python train.py --hidden_size=384 --num_key_value_heads=6 --hidden_act="gelu" --norm_eps=1e-05 --rope_fraction=0.25 --qk_norm=false --parallel_block=true --init="normal" --init_std_up=0.0245 --init_mimetic=0.7 --decay_fraction=0.698 --final_lr_fraction=0.0 --doc_mask=true --max_steps=3433
Each number is 500 + 50 x the weight over the matrix's rms, rounded and kept within 0 to 999. Layers, rows and columns count from 0. Numbers have three digits each.

# layer 8 MLP up, 1536x384, rms 0.203, rows 17-89, columns 0-191
486555536450511525443450550516522483547572556467554558456542498527504548590382455526443455578513496508442619612484498571536448473549518474398536522537433492558442382459471381555466460513591599482513518544546589516450532565502469543538585462438484531564518519449486509374502517393481483573551509561383568544605498516464498564446466459507583475541515521487467547435504540517517478503535488465510565443546546521495469536509540520506563528527490524556437699505610512478482373460519497526414558510433477461501498539444517441542486539547519355504464502464452561513561465495567477491
561472503429533473400505452489572557455546476476559485453481504591482486517561471496541604470444531546580410501493485525406628485574510490512493557428535463500548466561425475538518559519507456467463520494569518494522516414510468575469476469494545478516591473511382544509548435549461468565499483511540553561519543425478476517486487489545489440503496505520553514506519482503477421478516534475535504383525526486449461457456599509518542466529519591450469558532543561534489462444497477540548499519538508469473521529499500465545538483562515528482488420457462509524503490518519524599
524439603506390560542523526491478441451474454429510570516479440403422377404496498557487511492506467579488431480488410445550590518440485617498411504436546513494493473449473525515462427495494530488556559485496394613499450513483487483590539456451505519537567450539520552418550489470539378581479488419577487494492425502590474489565493576508601455529489486542540461552480505483508567517621515423481401528437552500515568478613545573498470477536519468551431521432569509472394551516440451466483504552566497474574457515409364492522469431454550512514576577499520457458545459559515405448
521502528465508635548501475502549466486543477452518561474576579528486501560442540480498561549564490447453486464454519611512502505485472543407462509546574604456524522492522453520486452415467504539551604504593415580497461510557444510445513496457535501513528481503507418542490496577500552484422406447489548503531513477531571461502561529508422521529475495523480508525410482426536442556443491550527516414509412526500463415471457559471516547540472466527434468528441398577542509480555517549521444492479564519493536438505456521452496474415489417543458516569459575411531562468445599454
444506538589512439533563460521493493511535521416472552509463598499479549493570467442492540540595593547575407495459518583536576465526500520602520495572455478413365473537483506578464526548494577563556568523566515465516446442537462471503569418505571502420508527493449551468508501479502499483470420482490482463457507463540519494439509413551555455555577512511566544434476568459600473446534534435428464547483452534452540380558539448461578475598485515616510524425488541487548499516426492552504528505511508537542530555574493552479483486502510471590530485397423429494507490508541484517
526518566504463452465476513500464525447556535531475484539520464498536583499429523455592492523524464461447507532556484428492517525530477419487489440573481545464448553435495496446516503499601535482524564488536508495440567513520438553448431506504525564361572466519484543528546533576492407438461524560561524426511554501457458519536526514466565500435584565509610549491453506511455473514479482496539507529427549616469504398562482516432480505495479501428480509488463432486462513437528556558410481446540453582475552512465576515504497546491467475488495504505451427512486461560583479518
519420565405472469545480505489469449462540517485360491589464585518509503566567459518637443487535475450458462511600509459511436533509442496443526439536402517581436438424484571529534471391454508564441522541461502498412462507458511537596491560434451418504529554522450497461505538501490519498495496537570400412456582445504469504451501581529533464544461459477509459526561650502488572531456574542486501467479493487487442405519482532522545513549515449554554520522410486518571465457576504519494527420525471548502543521545579578555432448424483457600541450555544485444544593435538491532
467473506483441536539573520531580429436512518488521483514477452472600510503487476530439566519516554519570460396394496443508507458602463458516458450456534525544455537532509590595474565613455396594556565483459527376416548504416585517440529484480576488539527502449450520527429526440501590590447560624541436507451490480463414516532452567435493379459461506431499522526481464540560539579477487550554386530425435406514551479512623482586526576468416442600474559488503457564437425503544500487469514417544553575505436445534588467495517470495511575516509499487648516561466545483499479430
552522499444516418518468466469451455421535433559559493567473456407443510465494539473465541556474480436466465446422439567454576476435438429583421501426519573580502418463484446492434506523547535547565530593488526515497499441517509459489438495521507522623376582510502535495451464442511406510537536540449615493540488418489498587548508519452446569444485499491539516550431544500435482527540578528582536526463449553389628479568484507408538395522545447493461565498408555476509488490507411410470497565531502517568481470584498463519457488484477590457445528544461470607564548521543532519
513408521550464399550481510494494499418488525596475407483457477489526459454491560474482524464453402446506489494426495487469466534435441440465415540523572422398571535490513566435471425486557454493432516550576471543527369428429531446431464531534468528543527558503441497531474526540557446509460447566500491461519458453519590546485401403464500511510515485485404532473510594434563553443621550481453582479588470493556546425453442517429496560479471496345493574492516533470553450565419483498499496603428478516399523542488541451433557517512510515493485470491407557583530488548473504526
526481503432506463482464421481498443468371468450507522481567471504431484473454478533591366500446551531483550458518456509451492471463451482525496527460450482560485471500509461540508466441498453482503494449417533562538405497380476550513522539491464545363586557537452458486521493474592504477502547500632577497555450492501467440567462441428564513473512479386484427554607484559520480539474455494542562521590519513543486506510578462504502500458543478587500483475429513491472510505488541534515502485412419574448468413528519440504551617539383482489517579422479439484477461409568424571
568502506472472440531521582462538429530442530451570456533572475542424481455436467549393568463478592449537473482487405504503464454475452487445498427459468455499525484476477574499486460551559509534573513508540523443517558405554496413445623445494478506570529516557520500585503490471544470489521455459473471443477412488489472514513444505456488532470516429531555505476543559488561626512423472578479509399484431548411548493596521477578472465508503476562508518432510459412562568485502478562497511466576392514450510470409556410457626422549486545538545461483514463531466491452409458475
376443553536387502518537472498517473520443450436498480527601464524463532533507502475447497529424473496470457406585510451594467446461396477521452516472529503523473528506561547465471550529428452434457429542533442472562487582507475524439517451485432500434529611510554566532457479588455505505511484437514524527565436417512440448571472452518472437516447550477523439514500564490495581454490591576511510566542544480437494605549461489513487460493547546602460469501548468460514477482471533579419601381349500476531580490576504462371538541533556508465544472459556596463468441526583437483
454470474451495463502409508510584486527495506553528399451535478502533508472556440474460501653459536387515579592459502521612527486558546429507543507528511559544454505518502505496384492519465476568492496512504452559496439542502534538484548523424514456550513500540435504521406458511515494549510474428544508491457433465514413507458632486465505457514588454497538557502613489519582532521599596619422425513607423499483428518455502525510517638538513511523417508522548419384446605507579499519541609445458499402448492540439451445459537449515468447432519478526417569546552455470644439480
518520564469541467434518460546533469486488494472511455452513452471496511546501447569478527490474495585572500587588597558475497518452528563533364509548604502414537568417512559493499503418602501471472597524511491599492557494617503412404528470463612449547379489513495435496542428460511444575457548422542557505559449441523459546514602424541430600607429453507467470497434505420523499525497497486483535526541535464551443468548504550462480388486522583612510462456568484462406521477521450484467587533476518515530576442505545513533439529531491446558645495529502449466350566427557508566
533450543418604510477495586454562658529427441472542436502500473533607557530512497513611472524548485507487567501476666509421502509479567437428528521428506546602452534473489463407480591553492466524471437488536516518558539562487438489522520505570548482533560517590550467553450468649464530463508517540470486410463607463483437603489502397486413578541553491497536565586420481583496468466487495502490539472477494505370484398463593494489587524482526528557458448433457455516517436478461470448451483543490486530459534463505510550464575494396460544569460514489504619516519470570466521427
467496509384421481547440487530486557570486401511497455402585507513528440510464482524493531472409548543463505480362457540478526494474519539548504451488483511558491533550432475507497487564506446501460613570493568561540566614574498486443570462540469458488496485556407499399486545539543543486489507587494450469500425457535517487507520511457500492458554495546447524481484514440500500500517558503515541475575551524561521494544493493508426528598507478632544479507504465447492465444526567475419516493498469466543572525564416433497509425530392434500519486530420533567468534556482513565
510533447461510535550491447561530601532534449503466503602411422501526558447494518501464636417540534484531534464606512522445445478522381506500530534652516436589598542575567529430483531461518434547576584562492516573420612480455549648500474580393504491518557505469525547588445485519555534519528411485491560617485533486545487519462412452457507461494450449541521520463532517471566493588623481557461506442622481556489522534375508448544583493473427533526546444519487465408460499516497401534471513513532587479586558529506519409506475538489516456436458511428540496429525451469547473411
486447548482434412589566479535486577436505543528475466494490495573478479537528547547460504499446471500439561473530398433428444555517500547547463552421428417431476415554450569506428489491447489474486459438497417624528497508479477552508592620525493523539586461557500556535492493564527529516486520546428396547541461450580520483502439472582554558425573446420562465513601527425518518492579518528462522559473516472516490454548477461575499513403493559565481436543527499556454427462607519473475438509464420427471441482482415531470553444513483431529679508513484478405566441470475446418
485414593475432522494414440474486535553452534500476481508504483541481488447521501477542495451452455569514523526458522485559499471482418477628588453513473443405459463427507462557443472504483522495508464429564493522602369417511526551523579498498496536475445452469513541493412484469494536582584580511518419460453428517585443456495460524481489515520461409538425480456499601510459470466485467607474642430547510499486478516592446499483465547518554527414538466525461525423416559455468497464492450524459528520514510483546518459446560556454462527484573552442411536612521503523457535419
506447443582420537455412420534418520530644468502454435514571435491450563470539526540466487508458565462475586406543576446475498501556549625464570456477487488610552450472486472560557553491393561527474464481456449420506614513514592434423531542527512488500491552511386477442505411563536468383482551429358382508428507566466522461487494425624504509536520524561496544494506557478544518578433517512480500410508497535478526471552547451565446526538497463560381467471479527518498419393473537479515502581486501428516521428584531424495487470436404487454554448597592613618464454460521484535
548523486468536484403435507484481474435497602469497448502474506420428475469511461503421509511515469448474492444472467509509489464570390608548420440484464528570522490527580492456523495504413472506507480470530481380453425548512518531387472531469501434486592523472572527560545460560395515427481533458493558448489529502509510527437469556425467536524363504478451465427589453574592556508492524509460602546538495437452490506464448479402538481437533508443445519476465403492530502583446495493510513458507429499595515553499440485522593506553526563573601511557501534488393592402551458534
455557494510541487610489443424417503541407414527456424614382411443590523553512495463438567510412499612524478340513492544498530454470436504535431499497479588361527497473457604589426457542475599543509563557476573452484352415562465540470472573471542485459499423503479494484584400456372497492666495352450507528475378567566538559612407459443449526531456503509528474548501541503483481385408431510444434531438519416625438488512446575409497566429471506436608464496505463445418454514525539543443479471508429443437505460465522546444474426476642450499480458389560446432521584443440416444
362600489371410497479473494466500542466586473552543533526539530449495534422472506445585521532548598491408539487517503475575487470487497420408501507482545530533490531585507495449505461516467528521471523489471543477473499525511583550450549435501455501439478533449518492456401588572560403505492616475546517473473512375542532378537408398471431484538486459374513481590556482446508517435518497497518574542565479538570567518431525492497536496456485526495493466549518497473517479462422521572491482474489526513511594432487476514467495514517500551522477453576475530595563504487558444532
518501444542492485417432437474547462508421549518515424463541560465563493498407459528470341487445514466459548492485509407571547522462414482485520415530544484471446585498428507494534488426593501544582530433598535588478500520532572516497472477498503477484465447577552440446476457471470581528481472485488598490531533333587515478563506529529393502498472537556500517582462558454575576494464526557526443524431496451485437469461499528414577498550520510491532470482532512460343463542561449453531597575492435471612550509525540598476531483544476564570472496332536457542481593527530471418
503478532450428585442478497548440560507474558503379483540463535491453446501479565460502424524487449473509582462500553472511426447454529476491509488425545473506480448534626561560451473439457529561490483526413490526557496461458508512468448569448539460442518441481497489446500475462467531505480533550536512530478533428455471484512534492481442457557506458577572437454452561601506530520428493484480472554512466465525458474487497477481523482512506502511546485526526547397477460483506509458592438533518507496408546449534541512545509506508394449505524553490475495468533520458490434478
351584555531452466395482551482463413425542533523516528502414476534497440455467485545456526476560527551397623432528481493529583463437500415484454483420444562509495584490469476469579490526394497444499455499539456539484508510468475537440600511459564526596367565575438433476435426409602428479494444583467532628471510481486578500520453582474503452556484500374458510614538430473445543533541468427479480523538497567420473482479486474479471479458507458524537501523485473589375508512608463477439485553436660505581562411487482519506534449552511382495511495572488483479560457480497499487
521532503500487507508577548608473447534468461470518511429509515561521555459571480502481471521434570414476556483579384491481503642495495492455506523486581538488524519484535483490517519537466414513484528489509443619510506474421591513431484477512425496518476440474433450577480482542478540601463427365440507493435527520461478577515457442476491504558545507507475522533486498594581509415527472540521530461502496523567417474437524503462586508477474596541530508503504526476369451496527534492543539654532477606556460508500456534463453430528488481441393493421498572451547573492512442470
535491556584528452426536474523530536489546475547494487521343500357497396459468501496505530461497553544478492558534596457546466530520473445536457459581571460469531550510569429506552437472603465505460583519495523470439509556491550500523425473499503537484544486409513439597549424578522497511509470568542530563497581521523458460503440502510450551456462531579497552501558479489486493623381514546511460505470518352477508467477503535487409460566479533452530437529487521475490541436467576498441446498451413545469523456500447475502567489585530486522444540481554413544510398493525492536
566437500536475430491534524454478495478503486553476534497490513482470527584491527491492548387463480500472563440525549403518536545505473461544461563453524401587464407563519561496564460510462500556562504431492397464454483480527500514504465511522540463471570483490511587449380511524506562434594528447368509450516521461408480534579439527516522544403486551515481469415445444512558573570463494522503451479479404509430479550504492511513553503648490494426496570542515537437525556582547446507464464482521397487435530497573379522530446462504509479485413555487511436535467493477640527472
433436522476523453593568498493474535546472515467441543566552537488546471520525467419456436396504447459532500432468437412434537473493525539457505507492531371511510469485389523577496494459551509489518473473512451471468409537407478495523590419557496460594467495518495524522461564480515435536581440405457467519512497489607466523527556473526471404483528514479516632597497491451562478606613576418489499455481472440496451491562505465550493547518523439414471524468469588413504567567475459521543466465457528496523489501428516589533532434429431474467445536455562498571571450448507449514
586512457552461471486434470521438550510439522444452499545486507464552483465495529580457578464477574465472552525553535509445523397549530513423521455564499469512461493437529486506543477575573480466508509522502564549523407488465607470442568495507491566597612488531409456524584520515476499444503513459559593481545614516485418534568546495471469475503462527473551547507550506570516534427510539463461545443579498407557503591464453421431535540496515503465567502531512626478429539477500524465439528501464480580494427502428509465538438431491595486463489512525537476528460529446592488537
490509479590433486548480457597504530468486473517464479546499467481477471456499631573526475501438496423621482526453468496501603490448511486520460433455513464583429535501482508477520477546544520434458531450543444489420491492441509503468426466523558477488461546400546504477499619491489446430493409545533470597444528542494549415526593554482533473465428526470528421460396401558503520544414442459487531455486442574486442558508537515548572418617495473513518569541462458560453460501431495523515461492564533498513521549577489513478484505584514486460525488455534494536533546471516552529
560510531529479506582517453525480467445540406547544494512561417510460512475538503489497455526354419499547551408502502497463566465459499494535539406488476501577593450440486518503545577512470461558533509572396439519448451510473479542413526521526445440538489493501504547484580517456548519483528552476514474516517592395487458508555446655501439443493510525505529465543460568511525390598446505524457384571452494448472457475539506456543549465573447519520541445557465576569522407545458421534498490564492563535600551475462466397552606572415535507499435536550575477516552545521485427487
445482513564372581471472432423509561501479486523591469543541563601465409481558497542487533537514498502457537507500536518483472510503553581508552509465478496504499508488506456456438499581481570454454488448486508536540503440516480501558533567484486498479525450425443501511494450491538480471502532482390499516433449478490423530571425526421532538519552567461572539603423539521451443527506513445515521448465526515487477511486492466518615495450511485382571597490585539510469563479364514376415500476474506466424490468530518513486489524571551463545527420526508545498481458494486445540
509518651486521504490458486544477569523467459379538444529501569484510508573535570548596536451475516504522595472489480489463435465494503461507510592461515587472520525459546522444519417477495590476462470525512467605526559503452459529513448472517583432419497547483454476438646393519542556552472485545397561544525514485497426479427478445576478449483501544473513535559495544462537496561493428470543566508475412543427589478531519449452439535418541584468509570520495507525458449449564511538475582517513458529512472404580457504538574476521552485447478437517474522580466433562431507431
466542521531400483473495507426483413477499556509562488506557475449536477506524536470558448479507516478379462489514540554542447445533461462518439452504488507502524492508549461479509585463502400510552485655401444563613450498509518488494487495386533539590567508519430456497512442515421535526511500537473433463509448501530516498504415496521513454547573500444525450513448567439494491508498474525497538563503607458479559496480508552547443504548511486453472435555507494517514495433447498531555506473482604538479554512554526561499499467476500533535628517518509538497506530510482502484
493483547492451526530408485427550529451506644392508561389528437467520514503458560537553433511567550476530552440503455497473522494475534419468604465499521485511506532613481593470452417462414499494453495493424500494629477473504446439499415427520478534507500511414506394495580445466525520454445594480353397559506504471491448508434465517524446438467480433568537411499470490512472494547442561601540451459445442422528548382443469548562524524469509571474570447467509542475509477454496462444508549546500496519468478449577510608547488515437519524474419394530576534468516528565584487405
449495482523550494505566469593470424490408491590508540506483498506503572559630552526432533563465539558488518514535634542443529484497547448511523425431449426422491488422412523489514554514554579511598505433416556594500395447523434421531432482490496481512473491519491530431458496539496493509541501485502445531489505504524504446554460522442432467560564572426397551629451448521427545502546455597485571463519516516503496482516530502589469537456504561417561452446556548505498406476468479463526559397497531464488447392583510413502527519438544569513477491517533503446476411476577504506
497480526470486446508460442517534541557459532481504429490521506475465458527512522590509540456479558522448435482485490529466611565508478594572387505477562561467443495504502477437551479525525579491488469572484548574489505488525453542429466451548491540437411507451450478476537512510591480545438470520511525556431549505433439460408447621510566432559545498512521532418473481508504523536415467522526454488441459519472473541546470476606554558542573514526397628576485485509482565569498507566453447482403573482498518434472491469442400560455505472515493583512572573487555474524580497516
502560573431509545556492425483466483524453521516492527466506428387522499421428504468426509596507520366508584527472530540494594494473461462600449605553547481530469588465557503393567475532516464492431430539498486502515483480495429576500468537490440530459458601526573529449497444436501553469478478569582451473490519507435361511382514621457529498528501432581544414502535486543502510558532569470481520602563540399577544496604469470440445450540535482495571547559563494465447439460466549491514480470507442574536462575534515501417500490585462592568530486471536540497443496481515456372
485490457396405509514535445613535538553530533592485482488426466453447461457497502499500430440530574462491508535499570469574478517566478449515459492554590393484459541468505522522531430576468485507514494408449509508472495547526455475496552514459612497500510487490469494466470467520542472538530482561503448521521555490482553581466533501493523508518515479507462447491504543446444582451450491505433528505452526560496516505504560483526583486465456569431549561475482506519555502495556511470524520468488457480497479510526417521498415452497504538421367557508431487422461524404549487503
500526526552490465502550540461636569441527503455493482443500440541462503544558505577529490478518497460551494513489442490551457554458525534548480490528527461491491466454477493517492576459566495487533480537438455550499446509527489578542483436506540523522536520521587474546551483447441568550519463444446509591431512563471468518437429538540561534460563424440536481525458419485459534570471530425534442460502546466480449512465549460460449507535424472469520432419396418539467558475479499484419483592448440496498417464483581433518518465449500488523385470463493391512519583464526525530
506531393421515521472611522519483449465460502442543493466559475554614510444534458508526396474480493440518479430428538524555503493501624525565436511548477479502472500476553458493504486508451428466488544498496464587451542491556539486577526568529454379522473444522505555446430493635494473519517410564456557478463438494430500494437545501557521489633472499501538570469496562492524497443497517478535493537500550501468558452642541449523472513424422480483494467497583510523434612459485457411603538506523501527449453508416500531476533531532438505459531538523422555580494514478509537514
525458415446464433531561469462414472397570466475557454433503530516492457562509610533533503574529544646501553524507470476449450433494384308421452513479546488487446529530492488501448448513503516471531493498566485676542595452529550495479501469476453539478409506454417484537548515495532424510576493551533614529426479488542478486466521601491518590451482526473534579515508416557540554384452468427556512553541450508545491484469473438484451447662480417505582515505474484575529419500518416458447576469478446457452528448544431562536524471533540449540544409461461476465564520485529450465
419494413480654489626525502559507471550523469463452460526467474569507524574508455534528502469496490528465545535489592510520501413389427488437489505460468553517496566495400508554443582399484522513465462578466512592518623528521513457516613531496467501545399517484511517458535468496409587560512553540538464457424382517481424560511503516471502519457413475549540566491453501480582365571425508505468538459510599440531459556564486507487509432509516668586561557455570554483452473683446531442434470477469527486558454541562423481539488511468544502467570476455570502510486486475529436614
567627436496505525504438444420475448509490456557617468465539462576518497520495509498505505559523620513475542566436487519526539436496516511460497429439540438536411493553499496595547555454460386539550491520507495531553484567395486534551626555542486502500571460476536441430533475549467520541454442585583479524524466487470523507548489332451519490481518576521491462567553464439496440540573454576594524456488547536400528401410447479513543528462383531443560493587523570534457431522515556471561537507551562541482480596519494543473486416472549498512491429477429478551473521493515588580
502497512351403564549543447482594510538518457599466492422488522427507535516474507452514469455411449417492491454483427512429487453546456557517453611488465529493477527513456525478496494525539594527551506485428557468563488588461499495590527556590476426572531439466512489598484556494426543575573548647464480637461471468561454492510595486416479585528493511468622559547519410513457459530495618539503462408461582497529515512497526522548501492497524479451526510539413472549479514492486509484518520457455473468507565476569425558403485547571419496446590507614509540568565471494557480515
473480418535510412436555512483524522534547514431574515426469529507497563470506543532582543474388550536601483525517491458510582481416505467479497535459587435403418542509570499419483448542435523454485550500507447487527529535485428415518419522427491428476447502603449481505459503504440478425457488493569603459513430490513486462533556547408507493461517359530555561500422483536485507517526472463507487473557489460557410457500599558510495366591602564521453469484532438567502500542532549449533496492519440486452497527458513471484555524422511458487492490468528596608504563416506452473
550491495544472511516448513539466398504499558559481454564438442477512499527537577507517483520462491528546518484470589533463460525450417445521442407477505421447417514549486527509501476494477618487459470498430524496478456528503539463572514470419475522532539564456522466446463572550585571473492471497459618575577445481470575503531459525531548495527540439464488484575518541532514415435502435481455468515574523498438504483483532554521511465584452546470557565487511585474469576486485473556432565544527584404552500400488505506471492552483442510580437473487458452439429481462389497506
554489549488554555444471542456435450459533463465457527560542404470593433458528535482494507417450497537460487504478526461438470532574537523509454506518521489543483547554549478476477532518476540541526583488495520501535467496491478589504527503466538507467511533503493468568484446533477484601462511461425571522452579468490517517432461469518458509571421446502427530499533504586529506519494593474489496464543447513553541569425395464481479539497509418462542528507452455481463507497401449572481512557548430540478608552554519534556503428402434538491543537503571498535555571496507587486
495522554496362438456471445488381519627536560518484533496454532516467510504443453423502400644541413433491477598484487515542408400478485479409565485523505454448527516520438491496468476435514520475474498408522525524531499482470468386437473501469527505516497552445507501433443494543420480580513538531530426500550446532456461549453469399557489571489493553574520518472471499474449584556435396526511490565575464481583474529530514542457570479525486550599470509533430453434494476471446487470475568574489458590514613589465539389539465484436519505504475443519489570476505477435458553478
488495521571488446469485516505575469493558468481496401513469523399474524571537491511507500522525479555591362468548467395440528533517486608446530480546467561501564486541504480507520478455505488483498438491574473517535454505474444564495467430410584479467532467584449475506473488580442550502472460478465530505510537532563468469586440440598548542481461491502403553537543431437429537496381515536497450488543535526426538557486490456540542510537480473526477457517469499563497485391501486535492439432501524488513499498419428553399469480526544467509540450487609529616517483392541491499
596485471490439380555488514476462526467448471462609478457518428475456494475447545482532486432524501527481571555607437513510511610512476380469574523402563417619472467468470386620576370518556474505470527514432484443452560500490602511575472539460521532464463442526476491528455465526489609478499519523585497572489501544464499457569506550452510479480503395464584476478473452483448483564436383464504535464529415441495467611426485513477474517543483502597401461617468426490503548478479426400495463469543532602480483482559561475557540541564444480566480469458497494570511486353516538459
488547628456506498497526511495485536521532527533517495476378553528556462441571549540547460493523548534461438545493536397523487501432533539546518580480408531582440533496532516478506447531479398479536535600469517525483536451479442570485461481527511548552535525435483473579503430460451460516524514467649479485547574502466473394464485490475485503460457461583558568530480541540478492612553551550472489540561473535446472460486432472564430449526558481534489521500544404481445449513527455486570551553504492512544471494497580523455563531463428461607510448574478457434570475478447499534
503579512494529442524515496485495509412435369477461530541502438409536519531547575586471598519446652404421502484478595538506516425501378584494516385556595506393418491442407567433547586525483505524466427500423596438574469558548370629569430583421555631399602485532509553407596538458412568471524463380495494481537505580560405498581531602544473482430467417556498468488458516527623534433449403485440489584499468566495451525510511479458362475453442545588474510499521631463464593555438544508422513525516566632417497337502529474502511334450547394400521473421530495411431505566592451506
544510454454558482502479480428473454556456493494531609516479460517558435498562504539524542572520406516549525458537429487419457552507577481548468480552478470498608520519507534476493499440542430423515502496488526481511490444487523527495529482467507522440449599389545445546460494552571461453551464533505503432469494515567613479511485498635552394480496480504643440477640554526529491515523438514521496442498538455453500504589526573474575532568459598405562528430594476503505553465519514527431456545448512488510516567471454548471499581503537524574450464594602517505392514449537491529
512513541517664464542449489508454402441491568509463423571393503527540512535535584486522496577585439442419493433424468530529522549448560366467450576444508515482501511456647433445529503431446450503464509586411517514497510408455555569473498577568593546495425547481487439451565529432548501556519458478504534464390446466500551393551500422518582413491424524399543550515514576535416523548539518498527482464427461503398518451532450444425499599488439598453473565463499439571551536483515465475584491527493524539550436527529527563523511543482544487504555544489537399494460457576582472491
466532584500496560600474562554457469588504480447477415542471419567604495552497498545410558556509543510457495496543514446522548466519589575499524530456562432473578459538618461570570507500492560473456514439493459429543490407390530448520617525555496574500465535565529444457439495469488499557405537436487454525393446532566339516429587506488509589574468502469500500423558466523542526462455527380532510465514495521422491515453566554584444363441534488508510436572534431546474473508537482514476451468484484519503499516601553426455510502574491486579456439477495455500430528489445509423
351508465466449425548522546602479470519475419490423569487545543453528592515503532458407462553442526477471548453512570473508422499462513477526503452546524477413506582598491528474452500480468439570593517510572485542490520441433534557479534554546493482412442466559464496496511470545446555510478487564513507436478580394480504528481525416486553525547547570498527544504499544510512547553527527504517565482456532525500534461484563630501501441509394580460479429470518600436460580454550544531479504478395432550482481453454531605448502582536562469504528476603461459519534480446505486469
569396486470483555516501441485536476561502463631546449495508459519414523438552481461491534636537574503486462436511470458558557466514522516414547566460521436586468455527499504570466522458417464524498530466521541510496485568489565480624544498513408506599549536496504450533458420512464530408436456524458500462551523503430681517488437445391492549469514596432419494523507522395638519525512512502543484512572527516556455477469561473450485513420478527508552534513377428413490384522460493506520509426465527473511496468557624525440558443446522523491556461543510447525497518595478503497
529468481441537520520390499513498565571462499451489494498539598503417433475458522508456520432537477468414481457445564487509515559487451488512560386458554523448507408510489417476529461496471479411457491489543468557554568491498502484519498523511611498536474508402469477527513379416465595490486442586521454407485503533422546484491460511490471550602477400410531472565470557475442513459465477505551535533478438465461549523431506609536481432551485511551525528554487491490447482522416447542490542506525491561466502502649428595459452520578484550568505491465511435561481494507464496525
493493529516441567521451434513594411509442487564511432491570476592487483552517521470558439538571585375453475423504462464510507398581577519421558473526584545535415502445483509409528538553493516431557520476546499532494414424544499482371503518448484387480534487533617464507463474554543632545503473439469552486523498551475548454466658436573436499471455696485553537482551565513540503408493427457495464487461500488403420508458489571546472447458496477467524510481493472461451494537470487432491463581488378561530538469572466417501433503465504485479611568517431411477467457525466483468
517416577681461434479501522541546510404473551530480428513511537561551471427509590498564432468370517525407485552475490567495542552537539456429478489507453603510534600456521496527464504562514506520490514484554465459456599567574516485511505429549491432462492497491467445594521542580503521492495461432490439539564474612483470434488557552611382442501494484555516504504397634537555490497478528554525430533611456432565420443498487538485539500516528436582558473503471518503527462491519490478502480496487537550596508514546546506407488534512573486545454512481414521432498410423480481489
552545465502507533480499521552434446492559500427564588503504580575511651456530520567527477493543506480493513537488554537513469542622384513522418618513654532584473461527473587546401467429444499481550516516499466460472531491441538511505569600446568475469581573443516393497572558445469506417518456584503476537471392378461515555586515476464467524594375481476523420450452619425547505566526503550452509488461454518496568473463500437471506560447518450473527533510488539496569512472439439528518463527493473464531550480448485468506427551360521474548490486442556538550576521491486457537
544545551424434613521491489489520536481506513603443489448405591492483464461500587513543569590478499497507536478380417478513588561447401482411573544445430475527534462542444544506485448498444469440519488456464543459535442460514501456496398407437431534494503535525468437522469503509527447526439573563489466481471448466596450536496489498527546499470498401534531444550527486515502537448453491585532492548566503597550498407449495452421568485497443520541553506497466502483501498477415541448473514494436464573537467508519555535587485445407384467406472522527441482512486451531525503462
561421529575449463518650523449465385444557468502516514596525469493438472454502464484507596541525564434512450464471458518492514584539499546453501532421484470505512504493520488539542423581610496459547585553547565521516534520488591554481430440522512406559528530455462523438542460511507464536533515526500504461579509520613442550625515539522476547488586487503499470568462494439453448546475565497451521538494490469463565474384536430518407534357353504471524533487541515508445514479495593466508572496515451449588457561448593542420474426552438606458502565482515436430559489490419463531
383525499487662602474480510542541463539506474579584530533482466526453462436476500452598500500509378435469504474425471536547560444564516439458484532428476444510479463449497507466559492488464496448531590543535492550447528469529560590553447381569528543457560534517476511496580447434558440521408513501541426529432491544509498490450516474517508540436542504561472543539494517516517604523553519574462541516483507516566482429538540476519450509457465510586536546577478403449360492597485561432522507463399461452473539560411368502539475528410467485436542507591389463519491454562468469493
553482483537575568543510517490493485579440483605553445486468527520464519559449520535565441473462555543431593563530513525553399507445621491563454512528459463441463545461498560570464467448562575486605567450462491492495563550454581465477478569478518431448519566423576426467429538491471537455533586434556485457519424433581473569448352409490526418477576544441484522407587541509491428451457361472512483536524589455401484537420490553516402460492484637346427525530508515493484458466517448422524503528479562483482570454551536520446488453536580418501571566444571510463524571567513548494
494473478468478433494465499456473422473485455550501446588611505618545457425523536450441407494470569608495500488422492546533475470454594491515487467541484453554515531524541493471575509588456531475444501456442443517542483477455528579455463567473549486449434469528577560529469528383500501523497532590480578510498555449536466582558517463532482444488361523552432489474486435541474576495527546483436456462585480475483471520561484422366414521460480451567545494521420496545429529489484540492488411499517509421520455530502555488555485532474519553515435446456467522447464486510538536561
454498473450518463509476512561449493476478528525410559505542592520496552486544459585497560560504515581550406544482397530533477559566509491540519552459591471446484542473417481399462475441559511514576450535473453488463503446474610496537498532483469474536465430456586328428453505436476522504475492489387562452634528448503493422489476445476501519509521458506492428483525416492480541499523468490609497469472434521526451514507511588489518517530516473435563433419581513557490514481541496496478436470551545497474568487571570459462518556472492559486518492591556520524505515513627550508
440531602518568635504378415578569449515420519613511523559596469541458478564519476459559371433391518485470464475612521511434482348419467503461400558516483535572519495441501616486483476381452529430450542572500382571525535555565570518585567511566418567471418456497488574495631490490532478526489530450502449504472508528490482508543538580456514515539491541492456625482573515555501572491437572438574513630497477575462559538534472444496474527402435397414468538477457493528429511460491484520542497594513502475519436612591412552505495383513489555507452431547427459548455366474550480467
480484532568504476455533473475530424458546476544521533482519388521408570562399552492547477525485504569559521455465521549551491559465533532567571444548388586476448479464508500504528494614407568468616555554436571471490564457520596633521511618536477503544514457396578548547445442528517469440602490427444451518525488549416577564580523496594592409560470527390407560518560518516528466517500501464550561442497489451467479603494592536555555451462433561490556469516456413415490558429495501497435497542476448603407460530497550459463517441521445494517501450571572457424564510556458549447